Weights of a small transformer language model: width 192.
Each number is 128 + 24 x the weight over its row's rms, rounded and kept within 0 to 255. Layers, rows and columns count from 0. Numbers have three digits each. The size before them is the row's rms in percent of the matrix's.

# layer 5 MLP up, 512x192, rms 0.0659, rows 394-403, columns 0-95
100:156070090120127100136089141092130150088122153103132124137112157114109085135150088149143167113140131134120111100160114139096101156156102095106153172091114113118132141109093118122152149151106091108157134127094110126098115087127121125171141161133101116094110106108106144136150144122137153116
104:124118134100159127135148151149131124142108143125141152112116149133087108098123153167137161134133132117116096149110115109102074139124156132104106152180157115179064149161080131100082113140125103099080115118086132139178159118172115175121107136115140152128149113116116121113131116162099127095
104:145179158142110168126149162138103108118148146173110135138131137090109130133126128136153100089133156142146134150124175132145082106124129115105134147127124100139110145140092130153151118097131133158089101127139124065131154149165153109169111156095124128120103121149140104150143096158136133133
104:141116127105155129125112106121089164129122112116114094179144089165144124114136128160116140159105147187078084156151106174113140085155151168150149112093138131101116137108133099124160139105146171136171171156158157098099139115089119141123147161115110119130079138163156112137113091084143156125
100:163144113145153089142136133129116121101162163135158164093135102122112119104125123102154195089131141143149091129119120122114136160122091112115120104142156113104124161155151140063118101092107132120078186145119113094144133136145149154109151117130103126119147097155147151142143129161100095129
097:120146129135107135107116151138115128109160142134144177127149145073085138138120155145147143149068147121116134109100099121059168103138126149049136137139160117127132142141107156144150147147134107126092109116123068166105080130167104088176095115129174130117094116119155129140149132099127143103
101:152146155102143134103121162144160110134147047130122122149109121113118134117110125170147145116119107092126098109160184103122122121119137134105163130147113131136142125116139080109105099098147130111120156167114132118139156101162143113118133115107182115148131137152127103109099120133153114137
102:146183085117127153099146086116129133111101147106154100115131142133106162129089091119108079115141117144109128152144113150080139159122136167109106100106120096127115127066128125112135133131144121153097151105146147136106108156152121135118167156131153125152099137125131117118154097164108122119
104:128131175155141132118129105153177101122116098114126111157100151081162066134117134103113115156134156090154132159074160131107121121127129150161082098119157107101097124174093114158167133069092128114178142149160124095102126164124125111123152147093089162118102160155132086144077133122136115116
100:118156124160146144150145139166154132128159110118127127108153140149157088099154105122147078105112124174153150083136139105142107164115154143135111133109101153155149134104078102110104113126121090132097097140168125186157179136137164144101125137138145127106155141107140128068162129137143118158
# layer 5 MLP down (transposed), 512x192, rms 0.0577, rows 394-403, columns 0-95
101:125110135130133118128133101158114154128173145122168133117150104144163121148136147152130126118123117138146148163131105148123146153129131147121195122140171141115141115129096152176149086125138105122153168107143092138088107112162132141135153147135138122123115106106126081164108106144137095106
102:098135133170117103087112070086101148130116101118101107131128130105099115097150138139095110142140146111157134141166132148083077106119146134123116130119152160129090152134124133116071139167137157111117150090127127158139112136134152123145065095159128148114065098107134136138134109156120155128
106:107137145150113143077147139136142109147125147138120094097128137130112186135154089125162160102169146113147115102144156100112124105158152171095135127155121152129160144130157142112142150152138094132142106096154117161160144144139113139148139110112142105172117124109131127136127195166129112094
106:128147078139075120133149140149110133155153148137116058128119158117146145124072108115119132097141118113101183107118082091134164132144135127139134129126101117112186112128175140153156099134155103129150147159147144121087129151101060088144130120142148127113144122132129147126108113127150165108
099:179109130089129107143128147145144121124128160122136164122156161106137111127139166129117121158090131119139121148101170133132105129138124139179146125112123111085112180127109079162143115149068146113113132104108119098127136123124142148116093129079141134110151152155115151142164129127121128138
096:119138140130171139149164163130099085094111163128112118128125128148105119103156109147121108159174180131124164144155150130153127151154132135109098132117120120143112105144118128134069095067157132130139111164116114132173171123091136130117126141124112117145159135117150149116132087171144110145
101:095145102124130148156113117098127095117135119128147113133084150121120125137114145114135168134147133107156144133112119100108142096136159126108116163114103122159115139127113149105123110133154095143144130104139128149109134082142099160146136110144137091125095115115151134131067150108121159114
105:130171115130155119165160112134178131099122138116102138123113139164122188169087131162133132115130187132116146154152106143120124151111087116158164132104166135128117110159144103106095115087129128141101136124134119118133148109097095121095099165121149137114123126097131113146150132126138134155
104:109139154133168147106132080156117152156164134139128092147119160111131131124087138136093118098119153119128124126111100134142101154076126143132117142159115115108139144130163133111161137131141146120145139154151120119143101149111043152120128120125116159139147113151122102085125117104164117098
098:141142139088082103143132121144111103143081150173100172119100141082128134139131110142128167116132132100141105159115105100161160102146105111110118114127129115113099138136171133089132151102119108160139131099123154084147122186111149168139083110133119119127131129167145143126107136093113127123
# layer 5 MLP gate, 512x192, rms 0.0689, rows 395-403, columns 0-95
103:109175109130090179112126193110132130173133108134157122121144108134137109124112118150134107169071145124133188131135117107154146118157147132108155112131140124143105135125111122158143095163117151167102178102115105100146139142135120158183143123140114123166131135142114136137088138128114131119
101:147108087115127132122144116136125139094146107078129173153115127102135136140065107079163141140142112166094108108119069107102129107105112129121131123151137156146114113099101112119138101165136126139108106130140107129133128119130160120104156117139129150149161153121103139108096078110105101120
104:122116115141120136110136162110122167092143125120081125124095139126114126123125104093089170144059120105161150102114145093118167112124076151068097159093136156128162123088100104149093115113146122146098124114130097096111134093109134094142155121180096128125087115150144165143109154136129157138
095:111117131095161132143140103095097141177121122138118097165122130118107147169146148112140112117128125148101119107138100129109127144124158142167147111097114107104146095148137117136125098141141130101140120167149154186134137110111112122091107125184096127137135168137133106119149142105124118151
096:157115161144140140147144158078091133117121150095153168128117187117130101149098120149120107143125166165096134146118114140104108084106121129120156092131087137132139176127130086138149154151157128122090107137140094125172110114096089132144130081187097141146121114111127149107128164140140135131
097:133138183140198153142110103131159109143128102117167128164111121128144140115132130131122115151093059107131096105128116131135066149139165135156115158125152152119162107106136088085124138096160112086144172157095116116156142098110145100119099128119126080171144131152156131131121113099082167147
099:167135150181166138113130123124147088157151111112120115101130154103132067110151137115137114138121131116112194148157131098169171127146107134092095110070140138139106139130122157122112112125133144095150128143173125119116176121161135151143083096146085137125117083140127126074133100166121140101
099:115161151135149146114152104140113108156107127118130149124112126102109104085113144083104085166102146132127136119153149091132156096114103199115148102112138106139110093169137116184133109110108120111118132101130061087107134103121137147124108116136144141143130121138165173167143118148124137145
098:123125096100105115139151109124101180110155134148134142133132128094113130141087162111113108137138102131111114102199111142156123137149111118160130159089141095157117161100131144094125151095121139129112169145090097106120138138119150181138112101102125161147081116145100102147139065128147120080